config = dict(
    norm_place='pre',
    norm_eps=1e-06,
    init_std_qkv=0.051,
    lr_head=0.00654,
    decay_fraction=0.349,
    seq_len=512,
    dataset='wikipedia_en',
)
Each number is 200 + 20 x the weight over its row's rms, rounded and kept within 0 to 999. Layers, rows and columns count from 0. The size before them is the row's rms in percent of the matrix's.

# layer 4 MLP up, 256x96, rms 0.48, rows 166-190, columns 0-95
105,227,202,224,191,220,198,178,231,211,189,228,187,201,188,212,199,156,207,201,229,196,220,209,196,173,192,202,228,184,215,211,190,188,182,162,164,198,189,208,173,206,224,148,228,174,219,196,217,183,169,235,202,213,234,188,195,204,202,213,210,183,234,167,210,206,198,212,175,202,206,214,228,229,176,206,181,207,165,169,189,220,180,179,205,192,196,223,182,195,235,186,192,189,189,162,204
104,177,177,197,239,179,216,219,172,203,213,191,224,251,232,189,180,206,215,203,220,214,188,194,215,185,207,209,183,199,189,211,203,258,201,175,192,222,187,167,212,184,197,197,212,204,184,245,192,169,209,233,197,231,167,195,217,222,219,206,222,222,181,198,187,205,194,174,168,179,176,203,219,192,174,225,170,193,187,202,196,243,176,220,204,215,211,203,183,195,199,178,204,190,199,229,219
100,165,182,226,173,198,219,184,207,208,208,172,206,207,224,201,174,223,187,197,191,155,174,193,220,175,216,245,220,192,191,202,196,184,211,219,207,211,192,190,173,194,198,218,193,202,195,177,197,230,179,165,199,224,172,163,208,135,181,196,210,213,226,177,202,221,200,181,231,183,203,221,182,199,193,212,217,188,224,208,215,204,195,231,194,192,200,242,226,218,218,229,179,178,185,212,188
091,190,204,201,211,191,199,182,174,221,175,165,194,204,206,228,209,241,235,198,192,192,204,172,192,212,198,201,197,227,204,225,215,209,220,186,186,213,236,162,242,185,190,178,173,213,211,199,187,223,196,194,178,188,194,199,190,219,238,192,159,217,210,192,197,253,194,225,160,214,184,156,194,171,184,202,190,177,193,215,189,191,211,170,190,212,215,203,219,157,215,171,201,183,199,180,201
099,218,208,188,177,225,191,168,217,225,216,187,237,191,194,189,203,238,201,190,201,204,201,192,174,181,180,176,204,203,174,193,178,188,216,203,196,201,185,204,185,200,209,203,206,227,147,188,206,207,194,241,176,229,209,208,191,220,215,217,193,185,222,236,197,213,220,226,183,184,184,224,167,187,190,180,201,209,214,195,180,188,164,221,209,208,168,154,198,180,192,261,222,193,231,214,219
090,202,199,210,188,187,192,220,191,201,241,170,229,195,203,171,206,181,220,222,190,196,192,213,204,215,215,224,190,212,190,154,171,215,242,159,157,207,205,214,198,211,175,196,193,172,196,230,225,214,202,157,212,197,180,196,221,163,186,187,216,204,185,200,187,214,159,186,210,237,173,198,182,206,193,178,187,230,179,209,225,189,235,216,187,205,181,213,216,214,208,185,189,227,209,226,179
098,200,189,183,208,188,208,199,217,190,198,206,175,188,174,169,208,189,198,223,169,208,213,185,222,190,191,231,208,217,222,196,190,218,209,196,200,194,206,251,188,173,210,160,181,222,202,159,194,224,205,216,197,228,206,183,216,217,174,204,194,145,201,183,208,197,233,214,200,147,222,171,173,213,189,168,199,191,185,162,192,189,178,196,181,242,233,197,204,212,215,203,202,203,224,184,228
103,226,193,212,226,206,204,193,195,220,236,195,208,176,208,213,211,205,213,186,190,159,199,159,205,194,206,208,180,201,180,178,192,202,211,196,222,217,196,181,192,176,175,202,213,190,189,154,219,192,194,195,184,199,214,161,188,192,220,187,184,169,231,194,194,159,194,237,167,216,186,189,189,202,183,213,215,172,209,211,199,177,203,192,133,211,221,250,173,191,198,165,211,196,197,226,175
095,221,190,202,161,207,211,232,226,202,214,188,192,180,186,189,187,181,174,217,239,182,179,204,207,224,209,203,185,214,216,191,201,200,225,213,188,198,213,182,208,216,196,231,214,182,211,239,210,241,189,205,213,169,181,209,193,228,206,224,187,197,250,208,185,175,190,217,252,239,192,175,186,163,222,202,203,223,170,213,222,182,187,211,199,188,202,224,205,186,194,185,234,207,196,243,186
095,193,186,210,197,192,210,209,214,210,223,187,226,186,210,178,181,184,241,221,209,173,212,186,186,205,186,217,190,171,186,204,155,222,179,190,186,225,191,176,156,203,222,208,200,174,235,225,215,225,189,224,239,190,224,199,226,211,234,183,180,180,184,175,228,238,207,193,191,198,201,194,196,219,200,228,230,209,201,186,191,195,236,190,219,155,195,212,219,201,188,166,182,202,179,192,233
100,232,179,219,172,177,210,186,228,207,177,179,170,212,188,221,209,205,224,214,202,212,197,189,203,200,192,222,209,203,198,180,199,212,231,154,162,187,190,190,172,208,186,223,201,193,190,216,198,183,220,198,193,198,149,195,186,189,174,169,199,189,226,224,233,195,163,174,224,182,240,191,185,240,219,184,213,176,227,217,190,205,203,173,197,183,173,202,185,215,163,193,167,187,201,228,196
104,166,209,181,186,208,214,202,225,188,198,220,205,211,192,184,177,232,208,206,191,213,228,173,214,201,213,194,203,193,219,208,192,190,152,201,218,181,195,226,171,205,210,221,217,184,193,203,214,169,214,216,170,223,220,206,183,171,256,204,207,195,228,149,208,214,204,205,184,189,191,213,197,226,208,198,214,224,235,210,202,132,213,191,186,170,220,233,203,197,176,196,169,197,213,213,186
090,185,183,181,183,223,229,175,213,206,193,249,181,209,204,202,187,212,214,236,191,201,190,188,190,210,218,191,197,180,169,194,190,165,153,158,197,186,208,181,191,211,165,188,208,181,203,226,190,212,211,198,217,194,215,205,205,178,232,223,215,184,202,201,239,191,158,245,199,173,156,228,228,204,223,202,182,224,181,212,207,215,208,173,190,193,221,230,225,210,184,202,210,214,221,205,196
101,205,216,200,183,224,174,206,195,245,210,194,216,217,218,201,176,176,226,198,183,240,183,219,185,212,230,228,199,244,204,204,230,192,162,211,201,208,189,180,202,188,209,194,187,174,203,210,205,197,225,190,220,196,239,188,189,225,205,228,168,179,234,215,236,188,182,187,198,193,193,196,181,202,169,220,179,208,221,223,179,153,183,179,225,211,209,207,217,170,240,214,197,222,193,179,199
108,187,195,196,185,188,163,177,210,207,160,182,185,170,193,200,199,161,167,199,181,197,210,219,175,205,164,179,235,218,224,228,213,164,197,214,192,210,162,204,234,170,214,186,215,172,207,185,188,237,194,218,196,212,207,199,222,171,219,200,211,184,228,180,212,222,211,211,159,206,188,225,190,226,225,201,198,227,194,173,188,188,209,161,186,175,207,219,230,213,179,219,205,190,198,193,192
093,193,208,194,172,245,185,193,210,244,214,194,211,210,205,194,191,185,223,195,202,206,197,184,211,209,169,185,211,227,196,228,212,222,221,189,216,225,169,228,188,203,197,184,194,218,194,210,223,185,205,216,210,151,166,224,213,183,200,188,210,178,203,248,150,201,202,199,183,195,207,222,206,212,187,176,181,215,167,203,200,224,232,198,174,184,192,241,193,222,205,235,177,180,165,181,177
102,193,203,216,184,198,181,180,197,186,164,206,189,197,196,205,203,187,174,205,204,195,165,171,212,154,179,180,216,211,208,209,219,193,192,217,210,169,235,204,152,237,207,153,188,170,149,188,193,206,217,182,177,186,218,209,225,218,193,167,187,170,214,196,179,177,227,175,184,212,214,198,194,175,209,184,210,184,200,221,200,205,216,240,187,186,231,215,227,194,216,187,216,192,224,197,224
116,182,181,217,203,235,217,209,186,199,195,197,208,187,215,212,235,190,188,203,166,202,202,195,239,203,197,223,185,211,214,225,209,241,176,217,218,215,219,167,217,185,182,190,174,230,192,181,207,184,178,187,189,192,192,221,231,220,201,181,160,200,173,206,186,203,203,221,245,254,211,202,200,190,183,193,225,179,163,201,189,217,206,179,192,169,207,176,192,210,220,175,189,191,222,170,243
108,213,204,235,182,215,179,187,210,217,205,166,212,227,222,182,220,197,181,195,206,166,226,209,197,200,211,198,163,203,196,198,217,164,209,189,190,212,142,198,193,198,241,191,196,212,236,215,198,202,167,187,178,222,204,178,218,183,209,235,189,202,193,190,167,229,211,188,254,206,190,211,204,167,208,185,204,212,218,182,240,214,182,192,215,209,180,188,210,212,216,195,194,196,199,183,256
093,194,182,200,150,194,225,193,198,222,197,252,198,254,202,212,202,207,227,200,188,205,200,183,207,221,164,217,172,192,176,204,196,200,255,213,237,207,182,226,199,191,210,213,215,235,216,212,203,196,210,192,229,186,187,191,189,192,216,147,194,201,216,185,196,208,218,198,184,193,210,162,183,220,206,217,208,207,216,189,164,187,233,186,223,216,177,207,231,211,194,209,206,203,205,235,219
101,196,206,159,185,186,192,180,207,244,207,218,237,203,200,183,197,180,202,187,241,197,219,227,173,170,195,191,191,227,185,242,231,185,191,217,230,184,175,230,192,199,191,196,190,234,215,211,202,203,191,184,173,179,189,205,191,190,207,213,229,188,185,185,194,235,236,193,212,251,231,185,199,185,184,182,214,198,171,204,230,190,177,180,221,221,184,204,190,180,186,181,217,182,171,176,199
087,195,215,224,206,189,217,208,166,198,183,181,214,187,199,213,167,214,223,203,181,198,194,178,178,170,232,237,221,168,214,160,219,210,185,183,214,216,177,160,201,212,234,240,169,146,193,175,198,197,187,238,208,189,219,214,192,215,211,210,185,189,169,194,195,180,209,199,185,210,220,216,195,192,200,170,203,152,204,197,211,216,193,211,224,222,186,230,176,183,195,217,188,205,199,229,208
094,196,184,232,201,196,210,188,203,234,195,180,189,194,194,193,161,229,231,195,184,156,232,190,217,186,206,208,195,215,196,222,202,222,209,200,170,216,234,216,224,197,232,169,199,217,191,183,195,153,214,218,191,219,233,199,206,181,165,212,166,205,215,205,213,183,199,178,207,196,187,209,213,186,199,155,251,196,210,203,217,187,202,229,208,199,211,202,241,199,191,173,215,232,220,197,165
098,160,198,218,216,201,162,198,170,214,220,216,179,221,213,156,209,208,208,187,199,208,196,212,190,202,180,227,177,198,209,196,159,201,201,228,179,215,203,195,191,203,200,215,245,217,217,201,225,210,244,212,212,196,183,212,197,189,226,227,190,190,199,195,214,212,160,222,240,177,222,204,196,209,207,216,220,163,207,194,207,196,194,208,183,162,168,204,207,164,224,206,197,187,169,147,190
100,198,213,166,214,238,231,183,184,184,178,205,256,200,188,187,167,200,209,180,158,198,207,204,208,227,198,192,202,207,192,198,184,152,199,207,173,204,213,190,195,177,197,149,184,176,189,198,191,199,211,225,199,221,200,188,201,184,185,193,185,155,187,160,219,207,227,203,197,203,189,222,188,230,213,225,205,172,162,206,231,176,197,220,197,212,199,205,209,194,204,226,169,217,189,196,235
# layer 4 MLP down (transposed), 256x96, rms 0.418, rows 166-189, columns 0-95
097,196,189,185,184,188,212,214,193,188,208,212,211,197,209,240,227,240,205,207,193,160,167,221,239,202,223,240,186,211,189,174,225,175,189,191,202,186,180,208,168,195,207,177,184,204,195,191,224,174,247,198,221,212,190,187,219,204,183,246,196,232,179,181,199,203,198,194,187,194,182,221,216,244,179,204,210,202,201,224,154,198,216,218,206,170,203,204,192,205,221,212,195,184,163,185,231
102,213,217,172,161,212,233,196,166,243,150,148,184,194,225,207,192,187,239,161,172,216,218,193,196,226,209,212,193,196,218,192,218,198,201,209,225,211,204,204,170,184,225,190,212,231,204,191,203,241,208,216,210,190,218,192,152,195,198,179,221,216,204,185,189,236,202,197,198,183,200,191,214,204,202,214,215,197,174,201,224,174,226,223,201,199,170,197,208,196,227,174,187,208,205,192,212
097,223,187,238,205,242,150,220,170,193,220,183,231,189,209,177,205,204,159,194,199,221,201,189,222,195,224,193,179,202,236,191,215,211,229,203,194,208,165,202,212,217,240,191,221,185,190,217,184,164,219,211,198,200,210,201,191,172,183,180,206,204,196,202,205,267,192,172,215,237,175,188,232,205,202,189,215,208,182,183,190,176,208,177,182,195,208,182,232,203,205,188,217,186,212,200,199
090,194,182,222,202,195,192,185,171,204,194,170,177,241,205,175,211,182,211,197,174,195,197,251,180,216,181,208,219,199,172,225,198,210,240,217,182,197,214,211,219,207,186,191,195,217,221,223,230,195,216,219,200,221,188,190,204,223,197,234,195,207,226,183,186,222,203,184,206,190,207,180,226,192,214,204,221,189,195,198,202,206,179,180,154,172,226,201,260,223,218,199,210,239,173,202,245
105,212,210,258,201,218,232,176,177,203,193,198,207,186,196,231,187,213,192,202,236,207,178,193,211,244,204,204,224,224,178,224,197,204,198,186,206,232,258,183,215,223,212,175,185,197,218,185,189,184,224,235,203,201,185,214,215,177,185,170,207,209,231,199,203,161,209,212,193,177,177,214,208,214,182,197,195,203,197,246,193,169,230,210,190,193,192,182,177,225,212,208,195,186,180,169,181
092,218,195,234,198,227,188,194,204,195,189,211,244,188,207,187,214,191,195,195,193,189,208,220,181,218,186,228,165,189,204,229,229,227,192,215,158,200,193,222,194,230,203,197,163,178,222,190,209,162,197,178,191,193,220,209,229,188,183,176,164,179,231,207,203,198,194,189,241,209,205,179,213,204,188,187,183,179,197,197,171,208,191,220,148,191,172,167,159,226,163,196,211,195,193,211,189
101,192,227,189,196,200,188,215,201,177,200,206,225,172,213,199,200,170,192,182,211,192,177,166,195,178,152,190,204,199,216,201,205,178,219,207,175,182,183,187,211,199,219,180,208,234,207,213,168,219,217,177,212,187,213,199,185,196,148,197,165,188,222,185,218,191,225,203,197,210,214,216,181,191,221,208,212,201,180,215,190,192,208,188,174,123,183,208,204,233,219,227,192,217,168,176,237
098,198,217,214,190,206,204,204,210,203,204,195,221,196,230,234,212,186,202,206,223,201,201,202,173,201,214,220,203,191,195,204,206,207,207,205,196,209,171,169,191,185,190,193,211,199,179,208,186,210,204,202,201,209,202,213,176,205,236,197,223,200,199,212,205,200,212,216,190,173,204,220,171,195,186,183,219,229,194,214,211,175,206,203,76,217,185,177,252,196,189,225,198,212,221,225,215
092,193,173,211,202,207,232,230,183,168,211,214,184,227,195,184,222,224,248,135,199,201,176,184,197,186,191,175,198,194,190,206,223,212,226,214,197,171,165,180,208,195,171,190,176,212,197,215,218,210,208,194,183,201,218,167,202,174,234,204,169,213,186,192,221,216,222,197,180,220,218,221,210,186,187,199,215,183,219,162,178,192,193,182,224,193,193,229,192,232,197,158,216,216,193,197,217
102,182,204,210,233,164,195,214,200,189,201,226,231,201,209,193,204,188,189,174,191,171,244,137,181,215,213,226,178,218,210,170,206,196,189,198,214,200,155,224,214,212,219,190,167,184,196,217,224,219,201,222,178,182,199,245,202,219,243,195,195,186,193,188,222,179,185,224,186,222,219,223,186,194,185,206,209,214,190,173,190,200,190,227,195,165,192,199,188,195,205,236,223,173,212,195,195
099,207,221,193,229,201,214,218,197,199,177,194,264,201,215,215,202,175,160,222,168,207,199,234,180,193,203,187,162,222,187,220,199,214,195,246,188,229,177,192,184,214,179,218,199,185,179,190,193,178,208,198,191,200,184,249,166,224,223,193,199,184,201,203,196,202,197,189,208,170,207,208,202,181,176,223,186,212,161,245,209,187,204,200,215,207,209,175,157,213,206,219,206,210,214,195,171
098,228,218,150,200,186,181,197,233,180,186,208,194,201,206,154,184,212,217,214,206,224,219,204,167,230,196,164,188,177,230,232,165,172,227,226,220,189,198,199,215,212,223,211,204,202,191,235,197,198,198,195,202,209,229,194,171,202,186,212,215,192,217,230,246,189,179,207,173,165,166,208,183,198,186,174,210,193,196,192,188,171,220,220,185,173,185,178,183,210,216,223,185,190,212,216,197
094,198,212,167,182,186,233,188,212,191,165,154,220,197,228,179,197,204,208,172,205,199,187,215,227,186,204,181,210,189,210,180,205,157,187,202,177,229,179,188,170,204,189,209,165,182,220,224,200,184,212,199,198,190,218,208,185,184,184,197,207,162,207,150,207,225,169,214,225,233,218,228,191,215,228,210,215,224,221,201,225,172,187,206,159,185,193,192,192,198,205,179,188,202,224,166,223
104,187,184,195,213,205,240,216,228,189,168,204,185,178,202,218,210,180,171,194,254,210,187,182,177,210,245,181,206,200,224,227,214,200,196,176,217,156,186,210,235,211,194,193,226,225,169,196,174,192,201,230,217,218,194,173,199,194,198,203,208,199,216,177,220,209,204,205,185,191,173,211,219,169,185,203,186,185,209,214,182,187,226,240,181,181,204,150,198,168,181,226,181,204,207,211,188
104,167,238,208,195,207,185,193,203,224,166,198,216,204,207,216,175,174,225,227,193,207,247,175,204,194,183,202,213,200,210,203,209,214,203,214,178,179,208,193,207,184,171,213,257,202,211,173,208,208,203,186,209,219,217,229,207,172,225,161,179,208,188,220,225,195,207,199,189,225,182,201,209,226,169,190,192,204,216,213,188,205,203,187,209,199,212,248,153,165,178,193,225,192,182,170,167
097,225,225,181,174,196,182,210,191,221,181,190,171,198,184,163,187,218,208,199,190,168,226,222,206,218,168,197,208,189,211,211,212,238,165,218,205,195,176,209,222,195,201,190,174,206,194,230,225,196,196,216,200,185,170,221,218,207,198,184,194,207,199,198,165,206,177,181,218,207,172,206,215,190,225,195,167,216,178,228,187,194,206,235,191,185,177,207,170,216,197,272,184,185,158,211,185
104,192,197,206,199,220,188,169,183,234,214,204,175,208,184,201,201,193,167,195,165,198,172,252,198,206,192,213,201,192,205,252,216,208,184,208,239,211,225,199,197,196,203,165,198,178,151,185,195,186,218,210,179,216,166,207,222,222,176,187,212,194,196,238,168,188,207,196,186,187,197,189,222,189,183,168,229,156,189,203,180,195,180,213,215,208,187,196,157,206,187,164,201,205,224,208,209
110,208,221,173,197,178,211,228,234,191,173,225,201,212,200,197,211,217,197,165,195,199,213,184,192,181,195,209,186,222,211,226,208,197,190,232,184,170,190,192,212,214,228,171,157,184,196,194,185,221,199,199,212,207,180,223,209,184,180,225,192,188,236,207,195,214,225,193,221,191,201,198,200,218,207,220,200,197,168,191,221,193,194,174,290,188,241,222,174,219,213,215,193,210,194,195,228
103,186,211,204,185,195,223,201,203,192,203,220,196,195,185,193,204,183,200,221,201,197,199,172,188,198,185,200,223,205,207,189,177,188,218,194,208,169,208,164,225,201,169,223,173,223,205,229,194,250,211,169,209,187,189,191,222,170,218,206,195,204,225,205,203,170,205,229,210,206,220,212,160,210,199,223,169,198,214,208,223,194,176,227,219,183,223,198,102,193,197,200,215,206,180,200,218
094,167,186,204,186,203,158,192,221,192,216,207,184,195,178,183,223,171,184,171,220,194,208,208,221,189,205,204,193,176,213,208,195,222,203,183,184,193,179,168,239,240,182,243,222,202,237,193,226,166,200,201,213,206,221,191,230,183,233,203,190,203,217,220,210,218,174,207,210,221,192,201,206,193,174,185,174,164,221,186,168,180,194,185,225,151,198,197,232,167,209,210,215,180,189,207,209
105,187,220,151,206,159,184,196,198,181,175,200,178,214,196,180,184,213,182,212,179,175,219,204,207,243,211,189,202,189,204,172,200,187,161,204,205,184,211,241,196,204,232,183,183,193,197,206,196,220,198,236,190,201,193,198,183,217,192,198,191,204,195,201,153,214,161,210,206,210,211,193,189,215,216,216,223,176,203,189,179,241,205,225,163,160,187,190,243,160,189,210,200,179,196,166,193
096,212,213,190,168,186,201,217,243,201,169,234,197,180,216,208,198,212,225,240,190,221,210,155,190,167,191,233,229,171,172,211,176,191,221,179,195,212,211,185,208,186,181,236,196,199,220,193,204,217,185,204,187,197,183,217,227,187,196,177,205,168,191,188,209,165,190,171,197,207,231,173,170,207,186,190,215,203,183,206,223,188,197,227,186,245,218,235,231,199,192,188,218,215,207,203,177
096,231,213,183,168,164,196,186,195,212,180,182,186,211,161,166,163,216,228,211,201,205,204,208,189,205,185,149,219,220,218,208,166,213,232,214,193,188,259,179,181,184,187,179,200,222,194,219,180,189,196,212,179,248,190,190,212,202,181,218,209,194,212,191,222,201,207,209,162,165,204,218,189,190,177,200,208,186,203,228,236,208,184,172,195,184,191,230,198,192,189,224,183,196,206,198,213
103,198,226,229,211,151,220,192,185,192,182,214,237,203,208,214,198,191,211,195,203,169,195,209,173,210,200,190,215,162,174,240,226,217,213,219,205,199,220,186,207,215,162,212,188,197,225,207,164,228,184,179,197,212,196,168,193,199,229,168,210,220,205,208,178,193,224,207,186,166,197,195,181,164,205,208,193,205,189,228,212,198,212,200,265,193,201,181,212,208,188,171,227,181,192,233,218
# layer 4 MLP gate, 256x96, rms 0.485, rows 167-190, columns 0-95
111,187,172,211,200,178,235,217,223,200,174,196,172,187,242,219,237,228,178,232,177,183,218,230,189,190,160,150,204,224,198,194,192,200,199,188,169,202,194,201,169,202,236,179,187,176,185,199,206,196,206,187,192,205,198,179,234,168,182,231,171,180,205,200,198,205,215,201,213,191,214,172,197,221,187,197,226,187,192,212,201,189,227,177,178,166,219,218,209,235,183,205,222,176,205,216,193
111,182,210,163,237,182,191,249,226,186,187,197,169,180,220,164,213,245,190,183,208,218,218,229,186,215,162,194,190,175,185,226,178,183,205,215,219,199,247,193,177,210,203,175,219,256,197,184,219,203,192,195,191,185,183,192,191,221,185,223,208,193,208,197,215,209,199,200,214,184,203,186,195,164,167,231,190,220,195,237,185,207,206,178,208,186,213,210,208,198,179,202,218,236,193,201,196
096,199,164,194,179,227,175,180,163,204,195,151,184,195,223,194,206,194,167,186,202,196,217,221,187,179,185,210,181,189,220,173,161,195,224,177,224,205,177,150,210,190,206,193,212,208,198,192,215,198,192,205,237,214,193,185,198,215,190,233,205,204,218,188,187,243,191,170,210,192,203,208,178,193,236,216,172,154,207,203,222,199,198,197,208,194,166,211,213,182,204,241,233,204,182,216,225
101,204,206,249,202,209,203,177,210,242,218,175,216,197,173,208,199,215,202,231,202,214,234,199,194,189,218,211,208,218,164,187,199,212,215,227,230,197,190,206,180,176,206,222,203,221,220,229,212,232,194,207,170,202,185,181,181,178,183,185,210,211,188,197,213,179,189,203,207,183,240,246,171,175,139,200,220,181,193,233,169,213,203,213,219,167,204,208,181,209,200,185,180,202,189,189,179
094,206,190,189,207,190,191,180,168,199,191,215,207,184,194,220,219,203,182,195,204,178,239,178,263,201,191,211,184,218,217,184,189,193,181,195,184,185,210,167,205,220,172,220,176,230,215,204,194,204,166,169,218,182,189,193,188,190,214,223,202,221,165,162,186,216,188,195,227,161,205,187,178,224,228,203,212,201,200,189,152,229,230,207,201,208,166,197,182,200,210,169,221,235,211,184,184
097,184,201,185,183,194,203,230,206,169,214,212,208,184,202,209,195,195,193,206,200,213,229,202,227,207,197,180,211,185,213,154,198,201,215,242,230,200,197,184,226,205,192,200,215,246,155,183,195,206,193,166,214,189,237,169,182,174,204,198,232,193,222,184,228,211,208,202,201,219,168,168,211,196,236,194,186,186,164,211,160,171,203,228,202,177,209,199,208,188,229,211,184,243,222,213,217
091,225,173,201,211,236,212,195,203,209,217,193,194,169,194,198,160,200,193,256,209,197,233,198,190,207,218,199,187,192,176,174,183,181,196,214,206,212,174,208,165,217,201,208,212,202,177,221,197,202,232,192,210,180,213,168,191,201,214,217,186,217,229,199,218,200,186,226,183,195,176,189,181,231,216,219,229,192,188,239,186,193,206,198,129,168,214,178,224,167,179,212,195,188,178,200,188
092,170,188,217,180,162,203,175,181,179,183,231,262,224,236,214,213,206,208,211,193,227,220,174,188,167,202,228,217,176,167,212,192,216,205,191,248,204,190,200,211,202,199,195,212,224,213,191,194,193,180,199,182,177,230,214,221,244,193,195,174,230,187,219,215,245,218,215,184,218,196,177,204,191,201,210,176,192,201,203,225,209,199,202,234,215,200,182,199,206,208,211,184,222,210,172,215
104,191,187,231,180,191,233,211,211,211,202,178,218,238,212,198,218,198,222,199,208,209,188,211,240,179,182,167,204,189,190,184,190,184,217,209,195,187,206,144,195,191,219,217,209,193,180,178,198,232,182,185,212,186,199,186,198,214,194,234,182,229,210,224,175,228,194,200,202,191,176,194,191,219,174,216,190,192,208,222,205,152,226,165,253,169,220,223,189,226,200,174,169,201,178,208,221
103,213,191,196,192,194,215,211,200,185,220,220,175,211,189,226,199,206,179,223,202,203,173,230,204,212,168,191,205,217,224,198,185,229,236,208,208,205,182,197,205,194,192,186,198,203,191,202,209,206,188,221,241,196,212,178,219,230,235,210,211,202,232,236,188,193,173,230,177,161,196,132,170,179,206,194,198,180,223,168,230,201,197,191,205,187,187,231,232,186,225,205,186,201,157,193,171
095,216,187,207,144,212,218,195,190,199,180,203,202,192,174,213,185,196,179,229,210,181,225,194,163,222,177,211,189,196,219,175,183,201,256,184,200,210,211,189,181,176,212,215,200,214,175,169,194,215,195,192,194,200,174,157,226,210,222,223,212,216,185,196,191,193,187,185,220,214,194,179,199,189,239,192,245,205,231,214,228,167,210,224,225,189,215,194,198,175,225,207,169,199,230,227,214
092,180,213,155,215,183,184,218,178,155,201,195,191,185,184,185,199,204,203,195,178,208,222,193,215,213,194,168,210,176,195,205,209,203,227,213,239,153,216,190,199,201,212,163,197,215,209,226,221,216,190,189,209,170,180,187,179,248,225,180,222,227,210,224,195,234,198,211,174,231,202,154,197,173,230,218,198,228,206,202,187,231,222,198,209,211,212,175,194,188,192,221,201,170,195,219,202
096,227,189,163,213,184,200,229,208,191,188,172,198,181,190,178,199,184,192,227,186,256,216,163,194,196,199,187,188,220,216,216,182,174,200,206,144,194,219,198,200,205,223,205,222,192,232,227,214,236,195,213,225,210,198,172,185,210,175,208,202,195,201,223,215,168,246,224,218,194,192,222,211,203,238,236,230,207,199,225,196,216,210,178,179,185,191,220,176,190,202,223,208,181,207,204,219
106,189,206,175,189,223,215,224,219,217,198,204,233,151,221,199,175,199,205,208,216,208,228,196,215,206,167,199,210,206,190,199,197,194,201,167,205,230,216,199,162,227,210,165,226,189,235,199,202,205,201,178,180,223,198,164,193,208,201,179,151,203,184,170,184,204,232,214,210,196,188,242,198,185,186,169,167,225,193,215,182,183,184,187,191,167,194,229,173,190,221,197,226,198,175,195,172
098,182,216,196,231,208,208,204,178,189,197,242,213,207,172,177,237,205,188,199,207,198,217,166,190,195,196,229,175,201,196,183,194,179,220,228,191,186,181,200,194,201,225,186,206,207,220,200,209,189,169,211,252,200,157,166,178,161,188,200,189,214,206,186,235,258,212,191,181,219,214,195,186,202,193,207,212,194,218,177,166,193,176,203,243,194,197,212,214,210,192,181,176,238,207,209,228
107,195,197,211,210,197,219,227,232,182,213,202,201,196,198,210,204,202,247,213,223,215,215,224,205,217,180,212,176,192,189,194,148,169,216,233,205,232,204,211,191,219,174,206,183,235,203,220,220,213,176,190,193,217,164,215,170,217,238,214,181,207,184,242,197,232,217,239,192,228,200,186,179,195,193,202,210,216,189,219,187,188,178,155,198,188,204,233,208,211,227,211,203,238,186,204,212
109,174,219,214,216,169,230,232,202,200,198,177,186,216,232,206,199,195,165,206,163,213,188,198,209,207,241,207,212,152,171,199,225,188,214,198,194,237,214,189,184,181,231,189,231,202,170,221,219,215,194,196,192,192,186,206,189,207,247,197,165,196,172,213,198,179,206,201,184,185,188,177,148,212,203,185,222,208,196,155,204,203,211,214,172,193,199,180,174,167,191,188,182,195,184,204,211
107,186,220,204,226,204,229,162,206,210,230,193,197,186,215,215,179,214,191,205,209,199,208,206,188,196,195,220,206,199,187,209,183,174,198,212,216,230,212,182,219,173,244,171,182,191,206,202,221,240,202,200,166,216,172,167,222,159,229,187,184,162,214,205,195,196,207,244,199,192,189,196,210,202,175,214,222,192,190,213,233,207,183,206,201,166,213,230,222,216,171,238,214,209,180,165,238
094,181,209,193,211,190,219,206,200,241,197,201,245,208,209,207,185,230,229,181,205,218,195,230,190,222,205,179,175,238,163,219,175,204,222,178,204,211,188,219,191,212,221,203,204,226,187,176,217,188,185,186,185,225,211,199,202,197,214,190,197,214,177,172,205,194,241,204,205,197,231,186,226,214,179,217,182,189,175,173,197,158,180,220,198,180,175,229,172,160,223,209,224,188,236,189,231
106,178,212,195,234,199,184,213,214,204,193,169,196,195,213,185,165,180,200,192,190,211,210,192,213,220,216,233,169,208,185,225,213,204,245,166,201,199,198,197,224,213,211,151,213,194,191,204,224,180,168,201,182,206,220,210,199,236,191,210,207,174,266,204,249,193,222,199,210,223,175,207,184,206,205,183,204,202,179,206,195,224,205,205,209,159,193,181,166,173,199,186,206,213,183,169,223
102,212,215,204,153,210,217,231,214,207,168,207,187,226,208,197,227,197,208,199,228,202,172,209,209,199,199,224,171,194,200,181,185,215,208,196,194,216,186,199,213,207,188,212,203,175,230,190,232,232,203,193,191,185,221,170,221,187,183,187,158,177,202,173,179,202,185,177,230,192,234,173,176,232,203,217,202,184,153,178,245,183,219,181,205,184,228,187,205,192,234,222,206,205,197,244,200
103,213,201,190,240,206,210,204,182,208,210,207,200,274,218,211,238,167,215,213,181,215,201,203,195,242,196,214,201,211,170,198,239,224,177,173,186,194,202,229,186,190,209,244,169,205,225,198,199,201,197,187,232,209,208,207,225,214,241,211,201,204,201,230,185,175,209,189,205,222,228,190,187,192,220,236,201,171,202,205,220,204,213,217,196,169,211,195,180,204,193,206,226,207,174,198,230
101,243,159,188,191,190,158,223,197,204,198,138,209,211,189,233,219,198,199,188,218,219,202,199,209,183,169,173,209,211,211,200,187,188,211,187,236,221,195,197,189,227,201,179,201,202,197,169,198,166,211,186,199,224,193,182,159,216,158,166,203,209,169,179,174,184,227,186,202,195,205,228,209,221,202,165,200,183,176,222,193,184,217,214,196,214,177,220,193,168,187,211,197,206,224,179,199
101,184,194,228,212,184,187,210,200,190,242,214,171,205,209,220,198,217,203,248,218,170,211,201,190,164,167,190,216,187,199,208,173,206,204,207,198,243,172,221,219,222,201,205,227,218,195,208,219,182,207,208,215,198,217,207,211,170,192,198,196,252,221,218,195,160,188,191,162,206,223,188,214,180,184,182,217,224,231,192,209,241,223,227,220,210,227,172,201,226,199,217,210,204,174,219,186